config.toml
n_layer = 15
d_model = 224
n_head = 4
n_kv_head = 4
head_dim = 64
d_mlp = 896
vocab_size = 512
activation = "tanh_gelu"
norm = "layernorm"
norm_place = "pre"
norm_eps = 1e-06
positions = "learned"
qk_norm = false
attn_scale = 0.125
bias = "all"
tie_embeddings = false
parallel_block = false
extras = ["capped logits"]
init = "normal"
init_std_qkv = 0.0181
init_std_o = 0.00331
init_std_up = 0.0181
init_std_down = 0.00331
optimizer = "soap_variant"
lr = 0.00644
beta1 = 0.95
beta2 = 0.98
weight_decay = 0.14
lr_head = 0.00916
warmup_steps = 200
schedule = "wsd"
decay_fraction = 0.853
decay_shape = "linear"
final_lr_fraction = 0.0
batch_tokens = 131072
seq_len = 256
doc_mask = true
train_tokens = 339600000
steps = 2591
dataset = "wikipedia_en"
Each number is 500 + 40 x the weight over its row's rms, rounded and kept within 0 to 999. Layers, rows and columns count from 0. Numbers have three digits each. The size before them is the row's rms in percent of the matrix's.

# layer 4 MLP down (transposed), 896x224, rms 0.103, rows 417-479, columns 0-111
096:540546523452452501518480461504504524512435531510521457445554529493433447478504427507505498567535493551520521424520510448481526473480432504483576535529464547556539532479427482467472423406517535480472493482473504506551554471516453487506442448496510566418504540585451541491531521540509483472496490565472473544504538484536478522393492442510
104:474518504558559540552499544539476542518468535498501408464559577435521478425469497473500421508492523481463569486431453527498460586511411436507531448528483526513529424475509556496522554503491464533502459502575442521434493522465503514476505577452398587501536494494494515446534466504475535462501476466519503478407492490474497476412544559536
105:463492486450555520518531486541495494471424562528554481426501501522557513441501482533517570406473557530485477579519554443484485511557441523475465451501431475477505470564482528457529516562490413460444478555502498540444474479484490548480498436501484449468537541523542508524536504515518573480446446523517450440549419437459484492510563508475
102:559568458475534546425512449534548516480460487441445475540591480489480590546526517480499565496507472447436425499489502546472453533509466464484498529521463485518454544473474487527539488518533504524521484482515511456532493538499509587469503466535559511484554586502510539482455541495502456512538510495405402526505513480450510482485459457423
090:484534528584432486521449525478480537506527414493510465483545478457519552434529535502570504426497543468532534516488539455509494401455492576542470431513569499455494497472425487598473479470525518467497499510519451452421532468454518433529509415479458446506504455522477484578487552445506481524561452517516517491475518488581397463513573489526
109:537438544513532502528491569420494510537511548410430573460493490467512502471522548488431507468515473536445463503458507492506502556550475460480502416480599502570563541554475496523501528374511508534535496507452501516491465463498515514476554438482490500512463475533509518519446490524534520513483451472587468551502522524586503528516542494498
114:442514517483469410528525466493511534522471505445485511461497445509513495448548453514481488480441462533382547485479496536491520497505470531430532518445435497480473490535497486510469479538465472475518477464531571595551555493447528445576462503469527517509480454458558540517512514430491511477531483529478490506512516488446492541546503526498
092:535498532392481549550537509484481544457554464496499472557518582485423521504572444505471512464512495377532441498511504479480506456549455519605502515510565534515436495512505575528485530503510590540546448439486509578521502540490545536568557525502554471485504477553552441537523497506434495525545557516467528488463527472494507538516491535592
103:537498462534461517502558528545508512513516455470489522547521485495475549497520504498496508505448487393515452482495498405534469429515543486413381565573502490535487504519526525569539579497526448468529471518539459583474465566501496450537555504500457436536544500501482459508528493491515461430455507503451547506501517527509437522460531542518
106:486474546554539515535466548496520485463588468442516459534427470468469433450495501498495494507445560524468555505544569486484532575481545419509528519501510493519495505581606472506508548536484502522538500509528446466414473489490423506468513539547436550480492483507570483538480446503533556523504537525518501528562539462504513475486532487465
096:473476512448536465599496455491461512509487560526459481538504525526482490435507470516533474480470458520462494538431500518460480476411506598556503553504544605477440441573586438469500498529537484455561486448514464477494477421476550461480485489530508489504551479526496492498513428452445466443501573469446530551472439539495486473505503606524
107:432461550510489426512495535464510524534555474450543444525547516563564489462535488536607460470546528560540527541541470533474505471555471510553478448478543449499560506508470512457441554480483493435490530547496505472416508507477448464472505444544539512526500512477526451547520513514493572511473523574579422466499470534497474482541543488522
112:514518479451512485491564502492499578554466531468524472493543548494450499484558416493427503493483474482511499501541447544509472479532532536440501430579483488410450489458488470486442499463477527503466419512453506585502471530535548499462495431509521464531490501523488531526422476508559472415413458418535569530415515482533525490468556520562
094:462459484519557511571443446483527405433539588437521477492475604424606433494505549546501448459552483555438527505493526499504517519575455492433520523486495526507550519498524535566506506448471460506484465506479519525511556504487459538512485506444477485515535489524550504500550548569507452430512551524519521433520483457504473468505467460559
112:447456470483426543492522486479533536413546467465510519482400394533498473470436573498516489526476522489483498508494421443469424509482453515452501489489412436510544535470458570547451485504534499474470519537440542467511519511508473473454554436463556503517477567513504545507474508477440527489512509528471493488484548567521542481539479464595
103:465458571425518419549578483523540513565514456469574504522477437547513532518545522543520565480440483487476404480441531599467542472533491465515501531469457513502515489492465538472503536518504437581496502458454505484561498509470547538479508513558418469495508500487546472521482441435502535479466528548509511597527486445481509550533472553502
090:533485524484519420487461457484437501541453504459530545460550540458432422510495520487560513465497489487476534468528514549524488570527469488483465545591482503484459515505519527524463503501533562555517577463532480532478468441552468605520467443440550491498487518527498537478421482479517529496440432493503509508507567503526528601540534592555
098:496502542521526505508543553534467576475531478455430527470496594437483548535489508537500493490489555505570414527387518499469470518518456523464496448495498533557507499503478490505490455517586551487421471452517439495498413413467544461526521503523516504490526483459558457478469514530521487578580514492483495520540520566582495410481534454533
090:471563490444576499424529507522493542508520426397495456493475507512491453456495521515519536433514524462521385542502503438475545502449487523507566464441521511550466443565487564478537439531525532465486491471613485504450461469525411467524505451517501517500466514507500498482473463509564438494445479483514464469480492474545442495437505455474
117:492492490486518477503511491478498488467513480598517512564485486502553581427519463494464544537525487465534558498516509470492478498521511509503491483559553464569535510540521509443522521519415531457545462481483572452498445534550534518548498495544533513532433453502468506511500414490504563529472436477569489478494481499477490492433460439546
102:542491530494509526503511475545528496541526468433451496538525467476537485518443571464535517471530526501493549464500503459508540495516563541525506467509560534523507536424434559576500476487514445504511497547530513501483476508531517502570426419462501513457430481567583474489524520495518536542475507446489412606480502487423471520490572438554
102:482513518478495515489586484566476503554540455470593547513536532497505502497492480444521537562439518537403505478489494530544523518545497537517571540519483487528419490485485499513486501582496557459490447452512494558497530588523538478514494540497480476517488507479506593503547559527423453511519499426512524559544497434523491505506520573557
108:498483468524508536444536459455439484519564547556509490555521493492455517512449478503561470494559473494543445458483533479486505474523531508508445541497484551545502505500450491469433461516486431545467514457524538461536507484477440455520556503515510582470501473578521532437552480516475487528482494479400512446482559588422444524478446419499
103:491493476490488548530513502501492528456549531464547457411457513433480461466499505495466488492574542513522385545555504483443471509547539497511480500535458513461447580506499512491465504493500538506420509531519553498493575517562490466486435523513456415505510526562510459451513469471506498445490528536538511518552529530443466488492506472485
110:522499473600529519486491481487565499531423567591439486501504529445536491507391455473491534547594477536530535463475473452494479517475516547474553493497511517482510426480477465497543486542560507376521521490472482487578468395513490521526483584519531505505469486565476498468493515585546476475510528472439513517460484484579566472489564464557
094:620533512486511519586494405488539503554554516546463433453466464457492487526511512495448468434511485436499491525531569521488496491593499439412483522499464534499444516457502413436526512499509528505561527529499516485535533452479442470549473538456566486540522468528475516474493441511469492514533523441527496444438536515482502502476537504471
119:483492425522495561486450511478488469438465468467493449552481502448498559482487476526460532508526472501480487509447480449601420550476494493510545521523498486491467560482463512506577457484475521492491539538444470475531527465425483453503457494536480518528550479506522571493511468481523482483438533514470526387486438495461520546438479529521
107:544467562454475524487502563536471571544551477550485491459468485471451444469513565465519517456495436508436524453512476501471527439498495496528412550514519518531458552533503558489470519435492506565460470470459514507529464522474541464580482473524431542516461510530472518509506490421493515493452508492512560502555435536523494526524490489479
099:396518466513537500545596471433562496506542496458533455435565537501556493422506566463567470516505560401449524504572459475446554446492600483515540515490499547488492534494517492537494483575479511514439566478504504461472554538512490488501429520546448532539482525488440483470572497470462522498437528471418464486533528461494542530440541460452
093:464561460595457451475489464561547484445605501522477481491549541526470488477448470521534486480435533522526485450532469533532502443548538420553462482579527511485477552514491501488524508498518538568473460431467476542522483426481504475482562516493505504474400476467528426532566521482446491552546512584500565455462515476505543414499494474469
097:497511479549555509498431471441535539511539515505459505564471538514539493461539468513506514480553520416416507509419508489476505489512556454450467459566557509518504511458536509486452557485506527513505474481548432525514496510423438468485529475447475502492559494487486515486487433510522573492507526436589493480496536469458394456492518486403
091:401468514504437492531458506423460421561507481554367470503441468531453505484508511470442480475518478553498513577538522442506436481449547480503507519436521483436520551498522502551506547549496474467462500583444454467543566403516569540474504457495525523531430499463560540485505527487470520565435431520511504470569467485483578528547530517431
078:445522551419471471572494495443424471460501428496538501512513514463456552525553505454491401477459520508501512468537508552562541515518416455451474519545483462519473466468547437496449548540493528487435457483456482528476477538485495464533503500454495414521520501483479417461519523537505510483467562536590507493463538489533455509475444467460
110:494454527489524499492538546481407481424526447498520441494530475462497481521496529436493455537559541440534529565494564432422495507526540427511509439509454481538530575471528559495496472563499505511492571514504545553487516435559435468515454485530560449523447528491471478516542517403514512500468417449446461558509514412507491477496491454475
107:515466527481457535533516521489552509468533449536530531435548569521485553433496451500461474482513515509481518532524482430482539500468448485474412485527571505515519474605535552540448522471558474529494510533431489573540478476487578563584508421549501474501480451504496506492535527557560474415500465577463459513556489481536449522481422496535
116:461386558479496464402445472528503569573456445543455537451449511544457520458470490525477475521489501473417480459483468497451493520501490481464540463570487495484505533498513473538604433488492665453536510548535499502543491571540533485479479554523524489533572477486518531550561530511470523462535623470527511465572551410544428530495525490519
081:569477432480455544480536473518600516499435490566516524496573496504468523428501505534466513556527470566471517535501459547494497506429556447600576502543446509525528489500489560502518485558544515515530523495561464482473451551507486452558463495487473523554440437539433531499519497485506494465470545464533507579493492487504525500427492474457
091:601466425456482532532493424500530495537556482459427519485480463452493462444458537499522515468512554542463522456479502502487619485494451576524473507515533509486481537511494620534567478496510414463515453539557504492506509456510479515521559508509504510557476515479510545541431567438500559452586492534416519453506492433562481557532391496418
101:511553498549512525488480504472531476475511507480554485470480552516569532453476534528524575452494509533556453511451524451490541564532506508481535523488560534511536449541544532449467498556542511510575471399481494506458483441511521491476449534521464526543495423513503522479511473496479510465530494551505494456558475475523579442526520434456
085:490583469495488465479477472477478521479508441506433542517491505528523443498564443511497588542535488515465556458445478519547495444468497440538418523493449517523393496484529504488406539569470478541494460485558515530525562532510482404472457502549424491499494500505497541502560492466473398455491468553490505595504487501509538485565584561454
106:554406523484564485521550478481513463482582524528501456430477464552504423486429480539513418457539506528495514471497546504464544576454498492461426510513476586461472517540516447475543528522517526508474508470447477486465511541434443431489435487503494436538438569554492533494500480505464509534504513541522454506520481483485542491501513450453
099:552494518516514478489482548464510490441453588481509469505429540520576543476437506575554527521500494477483443457469525575441439469527509539420578539485554508525495491482488466513500495481514503460450438486560492520552414511484520580533567418449478496523504480515473470541529508522517444533483485540535481571557501552564523482515503436541
108:453519464495505552498466507590493442469491484552497486486497556585384510480494495464489505557507473534461525467417483496540485475502482428530561565488469449507527511496492557435550535541507554494490511524488525486577550503427540505455417519477493547474526509519477428490497570474483470511502527444453480520479497469434478491508440483472
101:581488520535508493486537486496455484546534519523480426523513460463498464477495540440553411460524479488446452510458530488549529446391442553532447536550542529501536521472476516518501495499463392540563494495527459483478496427523463492575480490490476521565472493417491454494578525532467534423465561603462573491503408569489443472559479495473
095:519545479529552493478499533459455510511467539507510444549498426532587518466491506590481532565571508505536456496492471470530486431454465483514459470457479556595422540568567536510547458483545483479521549485533467591481572525562507473518547556510528457416500490454501463496502537628456507447525490544579444487461556516500471447493455482464
119:506453512550447451491437503464436510463514517478573534522537521463522527508503517523504519550412444531503471507525521545464419507492539466570431537436506501451508502529543486499475441493522514479490454519479582521441495440523436487477446604516582461534492559469543502503493513397484607491519541442474427533546544468464516518457473531502
109:481550570473483395481518519502485475476514532555485534449499488479523529444622471485499528527512574497492446470553525569500539541473500515418512475476500489488525546486490566540518479497496445554525531505521531553529473567494563487499509497502537542526486499480497508555543466595521527417434474562582497570459532465517443461468439510516
106:464541566531513609544546547494514524534451492425491442521486476580496530550483445518420455540472539464456532538513530576581514457533526554496468553504488481489493524527515423501494513480539490538547543494481462509476545526496507527436519466457490466498486509484526469513556463508522530479493418547524568480414515401554470565494479562473
089:480531467571509473435452503569530520463525472524456479459511504491459473510547594489488434459471515494529492440430521464509488428486540492530461540494461539476532538588454476507491497507599459498521562476475560502495399500504501450454476582533464442449447559519543467479504473446524539549531560518497535461458436527534411448564554490449
094:485539454477491470486518503482413483437503474446501512510440542478463500487461505501504543442546494526490526524462526536493447522488477452507529496413514532468488551516538479543464530497523399483449551443496542596537494485580527486567528557511499522449428435419486483554443458541539511518533492484444532464449528509496444467476452470459
107:504443515538538494561526494524534439441540487449515480488523489478470444499487509423508434521476531524510487453501523497540484555524461530432496435474525485491398471504496522470557526519490533412523491505482466524415462537470502524509506505525543472494531545519466491545508495447539506486508450524610457476375455449495444518519475498492
106:525435554525477492506460502506480471465504563464482426485456570472492475406467492514499519497462479508481541548513459515547502498525493494607468495552509521491504560473457545492457485553555529525476505440510440447534444419539441457505479530534475488444521531503477481496483525490524474535443525531525448525569519533526492498556444484461
102:573448462517588546540531489476482399462493511523538442476531514517536478439485463551593479514453592499491454417522479467499402510551467509489508506480364477426569523466436501542577512491451527510512535507527497545473486452464444441522468537508549440521445477491507469458507471536515477540558553461464531447559419513501478488478524497499
084:545459421570513545404519487528462537499478456503509578474457515524594487498511510528560560518543440448527501473524559497478523401499469468512527528512482514487526578517495491477505481559470451494516481451523532520531567546514432526466581468528502425497438523512459516551477540517435516484473555512527476536508398578486428511500525475560
101:446470463521477485489507484541531476521510528452458446507505518476502509500547539471492449404529517521534525496532521418521481478491425506470425516538553531486461510403456549525456476529512478500530502504471428478489509487427455453481508527436435490461517430509433525565469432459482516450472465535531490535516461506478546441498488497484
108:511484456528520461497499488442468537460473477535490579527473494540432452462503535524488475517431552450565495509566535505489461488501507465501489514490483487398469580451504479520482548509474488539506481472434486478424502509504492473505478519540442488477492508501513512566435462504459466483576578535491512484488564472481649494489594484404
106:512537529444540500438497446477490520450517432499501531544610473482510461473541594456462488489511465433519431515497488498476477445454411543446454535477469476504481469545452521463520541418546472536432489447518499547504543556553541437475522526523552456439483535509427544503493517494444459531549444551491505497491568523517506470504466479426
101:559508449403516569478469498466530470477491506523508477485501478539532458532547563474434590418496490554559510454460471521548512513481545462526505445519575544414528509472524456508545435543420464502485530446512434431406531547499428516426469528493501443474541500491479441491577492565465500471464464486463531473504533462467489530488484542467
102:474524501486559549499489549441499436487531473501424534486560484502587552438509452561513463538459465547519463531451551527458500462600481465481494436479528536432596521464421570427540492438531471446541469465482488468461517524511481492520500478599454488503451451510543431523511508445538515522510469489554519468480490522447515468449523449511
095:498516523556479525506424479502484547516510493543476510541489491459525458507485527521460527451510425446562448598469481422585454454511468544485532525528566453417585522454492496530523540500432493480512500536480527496537527457463494519503488540573497490503512529571544502494475514545507520463498448427511556485472576488532541484449440529408
095:467454564484493543487503552482457464577544542479560541532511551531467533432533480555500528486501507469548532537478537534465511513528532516457517491489522512506474432499480586537490461525452485593481497452463436539472483518469495533520509555497500453472443449487523509486539474493538478546456551517492522473476455505475552464587524443536
093:522530512523529426514541465469543536527515455574522477506526551514487487508561512551480495564498495461506499523517443491544553506498522475477431412440531531534537573626489543456430488531502498471471540491540520416459454488521458583486458556511448483400496517459451465587504523572505439539484536530498533584541530485466530517435499412515
102:552465503526502510526483528482459488504541529598568495505492500483472531557481527489558436563560493530566495528534413528404519472434483533513492524510517512535511532516516502518473450465546503556577570499569547480507431549538546502477588455506511544548532482520440494425479541482492458532536486557535498475510537492538524515504523549442
# layer 4 MLP up, 896x224, rms 0.105, rows 418-479, columns 0-111
105:448455449438478528432491432477496474509504507475546564570432483516435547518579497431550587463540478518539496495575516490552550457483556522463466564494539462532489507482550398526444430500475543509505606550471527500592435504513512518524544462565611453435439554483471471481413536509513468555526534543448553436531513454581491455541483519472
091:511515489450504512481551523552504534531478520538477458409524451491558499521504495499544515484506516513478486536451555505449418486476479555471532445476464511406499504430544556538416443454473470430521506510534518489479481551577462508531581536563463475515511461507492501520488499477521405428489500511487545456487460501453525531478566504479
092:494501516481500474458503542471449483521535455557441478529445493514479473469463567502436462530510585533539548493557545463525541479478505426479482547550560478489508512525531476427489410537551518520489493490493569593599528464532475529490481520510463472501469465478470407518554436552538422490541532556463548476508516544487543450531487544536
085:469446502483498531555505507475505499514459453471448457431530462532483524549556467497424502549447500463559501496562523487575547546526485507495530580526445513539521532578516412524456472541457450471493503510479549510536490536579491503496543491515489548531541521529567470428561478521462491400531568501537441488533511499467439523474479507530
122:467538534483473522472517480577472539455408507631547429573530454431514503510497440522544444522468520548497486502501495503521473481549446465508517507487469544490409392485490516454523457564501567493514556509542458468498449568568518502533521518579504442489501484514462550499516530490497508481455526488512584431439530484476424510547469539472
116:569544578444471492491519438496500540467526472480512497510507506515487462531532463518453445559524482486498491465554480468494460499415556482551530566495488548555501481492465474468489483509488557503502568536557522456464496484523448476498461468543495489570564482444427472468461469463478452475479457509426480504483524459540477435530519539524
098:483537462571487447415514552519472490526478523472526509478477438554548504542470560484585493533517528584512525481488541548530494551499575506375524495454479508493532516485464481504517485419519489472462490535519529423429545467521542500445476475460505598520487486519516547457522470542520511525423495502562534438551559555455470469445470477460
100:492498554510473537504504371526504488485479554521451460526517370553541502495535505502471535473546483558577586510509471468516516510515457505518544531515530426468507544522489506495507540481488490490479556483515532504555496464521457462514487469440516532526492484470512450500463414453491492490518461463463472519462503497535539540457548522497
106:536501501539481519547496565519450470499446463549502531473527429521527483485471525530486500520555488489522524523474549522541554504557478554478481450572498549521493503416450518519465451468430495481508455478483525488470509500493540528551495468546503549511452487455558472456503515498471404497477460563450516486442513454456533479524497498474
098:503425562523485471460514519477531538474482482480540569530527439476509445507535528473420534507538547452499480510540486507540504508506550399496520511500444490538534533424446547467467487482426531564467526512500501545526500452562470566514533519512467528457376473491462492505445572519542475443498455539454492457481472491570507468566519461461
103:543469500493455520536587515489450497505419496514598548444504534528490497570541443469514516582508490560544460475491525449534488531493461526527532484441516478536471511459509461459544558524480462439531457521541456513510521531527540451530507537433391536464502478475531459547463559554548502401512537480523484455435460506496427545433439522470
109:524498498541430415478526500476482496477503513513490531559439510543494484431510466450522540553586492495480486440473496505485476470450387560519592514477559535472519560497498475519554562420543428519529542589525526489564462527501437571536519496459512511498462518501547585495526542466414529523477579495519491496489497447512511498523434506464
100:500540538461426498522569484503476511493517425538497494483516486523457506496488481534446477512502442466465551451484505501424577502430532555557524456501434540436462504455429479502494526540511448484464528477487498535529486505478541483558413463538511538478541531437455530464460447419522574469510452453494473593495502524525463551503500616437
113:519486514463565403521496498503477520594471433530484549545517476558477470479591472520442493527525440494561491494511565483528514481511524554488493457536510563494431490516485481498515483498432523471477511471557546517464495516543481466494486498537450447540479444528477476519498474513489487565498539465517442530437454470537525517486479473472
098:498538526561541536576492451506511518506504574505533490579504520444488504503484462506490435513506506440517488522555483502515457491454458641520527538527489512517479440529593481449534549551535508467521537566466470551560459512572535457531520433499532586486577470425540536497521460482508523510555511455533501456520466509528481488539516581494
086:503524521545563555542454473529511511480553501548614448484475444478589647446488540500535567535501437501486419510522451485494530439505506509518509518504512455453544509489478498490493471409464489497484499577429497428543508532501434502493540508497449529503439471517446572499516480513526427530476498565542501470522459455473548498510479451469
105:492535495506461429458408507515543462534515478512502489529492475472475485488427484491500493525525533513513578430469462513476555537473484449561522482449468558506490494413539493470488516516508507529561441588459554510435545486530437476458418460554538519436524578491500519536528544466482514409554484547523500581512502435477520548510432498510
084:522496500513514545530507487466546507480468514560485501466502482444486546553412469367510460527507477469522518547524509471538509524480482589475418542497484503527439482478541464467443507434491522604478474538488493541484529468408492491485486460386556484466496465499499508440504526495515613516531464500501533540507585533531467496560495461472
116:551451483510498536520474472522447538523460531491441633468509504544484490471501551495511526507494484447478469520467465513470508503457501487535583416469547559494470610595454570484552534468472528485530492512496460558513503516483500493498466491456450510459562468398530525535543537525593485408487496555466568472487466548488476480521440475535
102:509484508536492452497493501467440472578499480543593522528429431492494492490530508521522539512516490528492523550512470552489469468512483499472545550466511500464506506587433500477475483460513561440485545519471482527442479467452536513443525567535459531533437434528430379531452549507472528441560487504496498456535545524522561533484481532496
107:444501449568507485549546552548479499511438502518484519545450552531548498467553526520492460485543461467459501563529575468482504497515431483525543554430525492464531482473556422520523524473499484502468539541535481419524513486542418505484547488556475517490454530489532440535481473437530468456473557522535510444516423504471509526538506490491
110:454546464538518510479456455533481524528485538466394513496557552522523474510533563499508492470457489516489570577552471500544437487518544526535560509518499404518565466483538478493531491544503511448485504442527487521565503423556457504523567531441479488519424546497504443491518497495572521522472540486530528490436534546477527475504549498507
114:480485568454505435445486537484481463504494487537447545567474487531508524460529562534541480452529456499508567500421488463561454533425437486499535459464526538512531463542454548493521549473504457490509493443567501449531467500460549490494569507446537563487507482462440518455525541495539482562490533475476483450426513475579539538530539527466
110:479499564522509529506547481571452446484469460447460488511532552557507526460487451461509458482429493436470484484488574468532455492506459477511512510516485490505483518490543513540454471492478502481567465526546567442566538506580488460433408512454551583468502567452535506569514445527551547454541421490541475487556527497547477484521486520533
092:459517505457541467428535510514415535433416399540439533459484501457551457479447526495513449505499535457490498465485453500489518488461522529497589496492507548530438507572475581529494494454479541554529459528516493497496425499480486535488493434550493442461519490446536504543512562423559511448454510503455502442514514484488448562508501497509
112:526505510577439480441461471455489475497485510496462472480515487455560548489539573469593548466482471463527500462511482529487584499471531485506470593531447530514513484441470510434519455483486413495606466526545554460597486552575517485442484460555515506477442424536550453553498503437490508534485558456476529559489473470436448471495524501496
103:490551447558531455512508528481537479456480500444465499448535558549544417411530461503456444490510574464496430522507503490482526554541443556523546438410544486517517550482539452516478495512505515534533569484504521509491465527472530489387527504528575499440516558430490508483535509537531530461469493508502449494441454417594467494450460613468
096:514455517540450590492425482507498458501487456453417475532525502525537555502482448487489403492499479501542444509453519523513480489474438512479402472478497382523468496477522517495494477394576506496522459578462610487591463501544495476490456532462563487516541502483495538494438523544497493550511451527565479538518552464463487504479472538456
114:553470574382555508523494489527485488529402477513511543527442487445518525525516456517439484547539496491494506572504444500468492546480468534442525521447439522519534503441446479514488448461490481459519545512550538480523513571452473531504521441501526451528561511500527549484405511563572499486520516389491532551482540523500432519483471491477
108:510534491447477466471510496593398508450470456474514465407514464466520530481504523571506507508502573506580478504527499486536487484483456568499585462476426463500517516447480511493495466467484475536475449519444569522478432448504473605470492488558495511507449468486534435539563476463487432504413496531426410519495465495511501486455502473584
093:531466551466477545484526510508568572488498506475507488523504492521499490456570485518489561526474547528475540430473563534500497481555478579520509481546527496493495500440453516463511431437477490491487474440582526542504440532469477447563523505479439472411512503458431476495487439470567524417538604480531485532464507539502446428384491482524
075:516443508495491523558499494530580535604506452457570526475532493534520511517517474489553460486500464431520445524504553499489508517415496546543495478442435533482496469460494526514468532540487486514491455438505414507557515497423467496446489455417495513599566477433538529495414463488514585377476446532476484458517478543516435475484458507488
103:497526392508441471500476512491554498548526525517542467442453549506447509437487445487504455522487507456457513518548455518531472478523483494522518561461493538492510447556527444485473476436484555517527491432518454486448520548493453493481521508438478528486520568550532537482512468578456513477513532565480480471493442456501459454483560511483
109:525581500568541525505506509480510518463444489414536422548473542514548512442469543522501568496487497515551483505533568577499509503502522524519556533494563493516515541428577473517525475520525506425458440584516572442440549569464452506464535541446499495537499520472498472497456414446445425535548478500480529448457505544421513506567486465393
112:471419480460445516439484503510560542550468547539535569442530514476538477431476531455520497465469444442485495490488486523497474483485584493468519565542572524440586486529563509560401528536447508480465473458541466464524572538430506475529509501472492588494454480485441547443453470491555535572536490525542498501430495535485438514453518490462
080:359537585576519517525482527509446518538536486496480487529477523542487456452456504512525477463506532451537519471528543476526479520513407558438502528472535493456463508537486444504557553442486491465502446489518511479479485459557516520468518551532494445437561567431558423508571562509443435492549450538517477451523508541546508511505531571435
082:409454509447480448428465519489580538511534526500510474482480561516585490498530392569533504533481510450466532585476488588481479499524522428521468486505408493495558508407556485511407479499479468550528493494511478472521480487584504514550477519490457557545521504469470524481525497567466508497456554538569528545511500501450521506555542475522
098:481465515456550461518570498491475594450510480552543549561513448526422526516557427460510446508515496475435497543532529526537463501464513507475460484514477498497470582496446467516543536466465485506503523579544489504498521536465472546528573453414540521478543529449465537514493414552527479527511518496510499544422531492489450492531487588594
083:477406518524455536427470498550508453503463571508561488503526485495524496531439547444475492500479488471495485560460446496497465589450505569431490472488522499508545489494481542466500508401532514515540434516440539499458461457563488598496480483495548514520498555502539487511457495535521521512527542434501510451438535485514435495514506463495
111:449546514471412488465579474516469514511492398476459569507483523454467485497491487563495551469519485420484483493560479501504615483497464437566527534489515538485519553438537483581443466488522428472551445505446500507520496493510512530553490510492545502495597487533510490546555500442464459453484474473470517514476584414482472563504491497538
107:543536514466558496494491519483490457547427437426563433545515496460421518542560490429477515470494564510522535518545518502582562494494540434523527517520506536511492453462459471513549486538501555514555456522506556485483451486548382483465480523516538545463476479459449482471490494516453494504573492487447440475460505449469437511510561534459
107:515532544481605561507566525457485501500533538471455519516575502509474534512561462557510462522565477532536513512521512505443485499446513539521489529520537481515538517486475436513502439478495428495541479514496455445536492498615487470513397509479492478501468549397461573507514458542517502445505515581453466521494517501547502501561542515510
102:434481443453591534517448565488469450530507516478459577481518433521488500478423521500525562546504541492503472524546467498476525555483509519529529560604511458516489551508519568503460486446493489515477469443510499488541524503459465437489518487446508443479471575603566474573536487511538453512512507458526538458530492434492544496485445522498
090:435435481476447529503482485442550488466507546535510527486463493479516512494589530430539496468447501475499541470490504594452500543465527477557546473472530499474530533421504513487486547530496473439464488528516518505507505532464435491522563516473444556503490482454448567459514539428526506566451534486417552519416435510508502506498505520483
114:530527590558552443485502512489447401507439525457504505585531520428544513430426465563562449467519525504501517449559458537493534486457504467456512546533472519444561574506481525458523505599460455440497505498511449503481492537517507390512462604458518495476506507459432505472454537524544487474619537455514456597436544478541510552458477510498
108:531538453500537498511401486546553498519455554433533541486420492540515526555525427504532509444538504502551523555526544467483542612494465541492543499492426497525478490531536522542485529471502489452516483488546562479473530576532457557474502493491628475402611461507518462523541508447506470505479547451504412479493484552451486449552490545545
100:517432517517520494494465497511584439561447510502496444461463399485463548516432522507447548540475504582468477479528488524503527497498479475597506539486484519464483546541464552592437469480513480531467499580551519452563458520481560461523501523503521515522455477461520498468523427515485512464531485438484567488483519426450512429534458411547
098:474477625476476442511541528438498494512473506481451469523568499447486519519461427574527503486494455527493476462509527590468449577556441503539486528564543464476453475429499520487471484497466509523410486534510517528528549429546445479495540459395527488524505517411513505592577535558445489480487433459430491520551497467443461562493451455536
092:474490549534502556494591527548508560504545463469495483415545542559528497471448500474536496514503498453507509516481469533521486546532566476517522570480543507523429459450505471494498453504507514563543483618530498451482525502465488535426487460541532439509574541543488551472470471556457553482465534494488439475480490502434472497454566465587
106:426466503559537512499488490545422576529496484457427506589497511451468485461512491505505539520512511486410577472426503498469439522465424527467517491538522549542460536494538461517397545526560442467450518533450503489538507488563493487486425510558497500604429470490556532450522512471555513536515411512544491476504581481564546611553495472488
114:492444506519577504459519529514556474537488480519443576539521361524494508616503536397466474487470482497506415503549511483534487522496462578475527531513506383480513517431517531532590493508458457509490512483529521463476520545480562496518466494473450471506489511556533521436454522460567491451535513486552471501501443478515549488555511501511
106:467473518513471517442507500543501555557514540442536520540518398568505488526514536453470595513511461503480467553506551463532449503434546515499517551534534494546484539537552472400505482553495414545521484527553457489516463546461568495500534481475470572498517541499612534498494504488506470490455476486578482487450540480504583500448456466505
085:530517590472551447556461468469561446508497510498450411502545498500425521480530464439447474488493513581454505472405421479521467512464552516459522494493502495508451432562486549519486493449558525450539486536486507478509473493504538519442472550459533527518511429524542476512532456424509554496514413516484485543535579471532546519444478516462
091:530552526441479457479520499518444603527468503448540527560466441484506558489526495484535537535490563500474490472505469493501507551559494495530544474431536498519549468502511466444454510457556566461508540526513515523496520504561525534475509510596476476546471548511521541494486535456536403474460495457527534386390509457522619477550499467467
110:527434597568514528468494416416573468535579470469450518499533528544544529481493559479435523504469474445446501534554478565515459452451501516529513471447456495511512493506473537511485525396514499419571517589507530518491493486523486528483507486485548487546479447500520508518452472458544478487566507570476525470475454480551486510529488445507
101:481443517458503545484561545463500451526446489467510505594538495565453527477473502495534519473469516505533532474511508514546546476452452508528499521488523594559520492502506495486530463532510559451530490504506420524478406502425488477484471575452565517543562531472474389532407470493454455516494543578585523544528507536469480486452506540484
116:401449548605503446529525466509465527503514444498524531539542520441496533481475501512534490554479480474450467553535517496470484496527490512498502514456441459571459457515487496516530596490560483495535465519503532528538455454485574502560549472511527555540440459528577523513456507408568498536524543527568492494471486507562497521499505494541
109:498491500454463488478454448531494519520522550386541479501453571445495485512447540526504550482496596471507537527553487467532558443431483563490501479539520481491489407510574449525476477528450516529458515547446466520501487532509469472470427501550505454524506474491523592490571488509444444426468457474455538538513585546533483513483536472461
106:495437488426515485455509526456566493519475553464538578445530478551535563500525491465505492551471536486524500491516447617510534551509552493512408476489423531576500492568503460486487502486490537527493476484468496517514436494542493518511513506484526556562478503477500509526527565492484512536459494512543497470472491522485474494544503456595
090:586486505495549485558478483504482442505449422524474474436470485480440507583455519438499525507483529472470466484477546509596460466463518515532522542484496398552490537534552531456488504488528517472452443560556511497526481513572539525503528445430465498506561458578463538476515499527505483502547478523558545487484517456509527497497515535483
095:440500415495531538569470619578438549450435484493515536449526456476514501507494478452551515464540468495483507511474542493431459478486507442466579545492518522482460449467493462592559436476525536519493526470498528597494566527531533492531543439513527497591561463524516501500466431509462501490525481514438552405439516485487442487530551554489
099:522479561550493450507529476559542520437434512458483507457531529458508392464567485510429590467508542508448501539503501538514447545529486507507526414541484497493481461511520505506546507512518521451515430401469497520471485516448430476549468495483534570463504503452519490519556507577482493477500460469507438558527441424480460527527530518552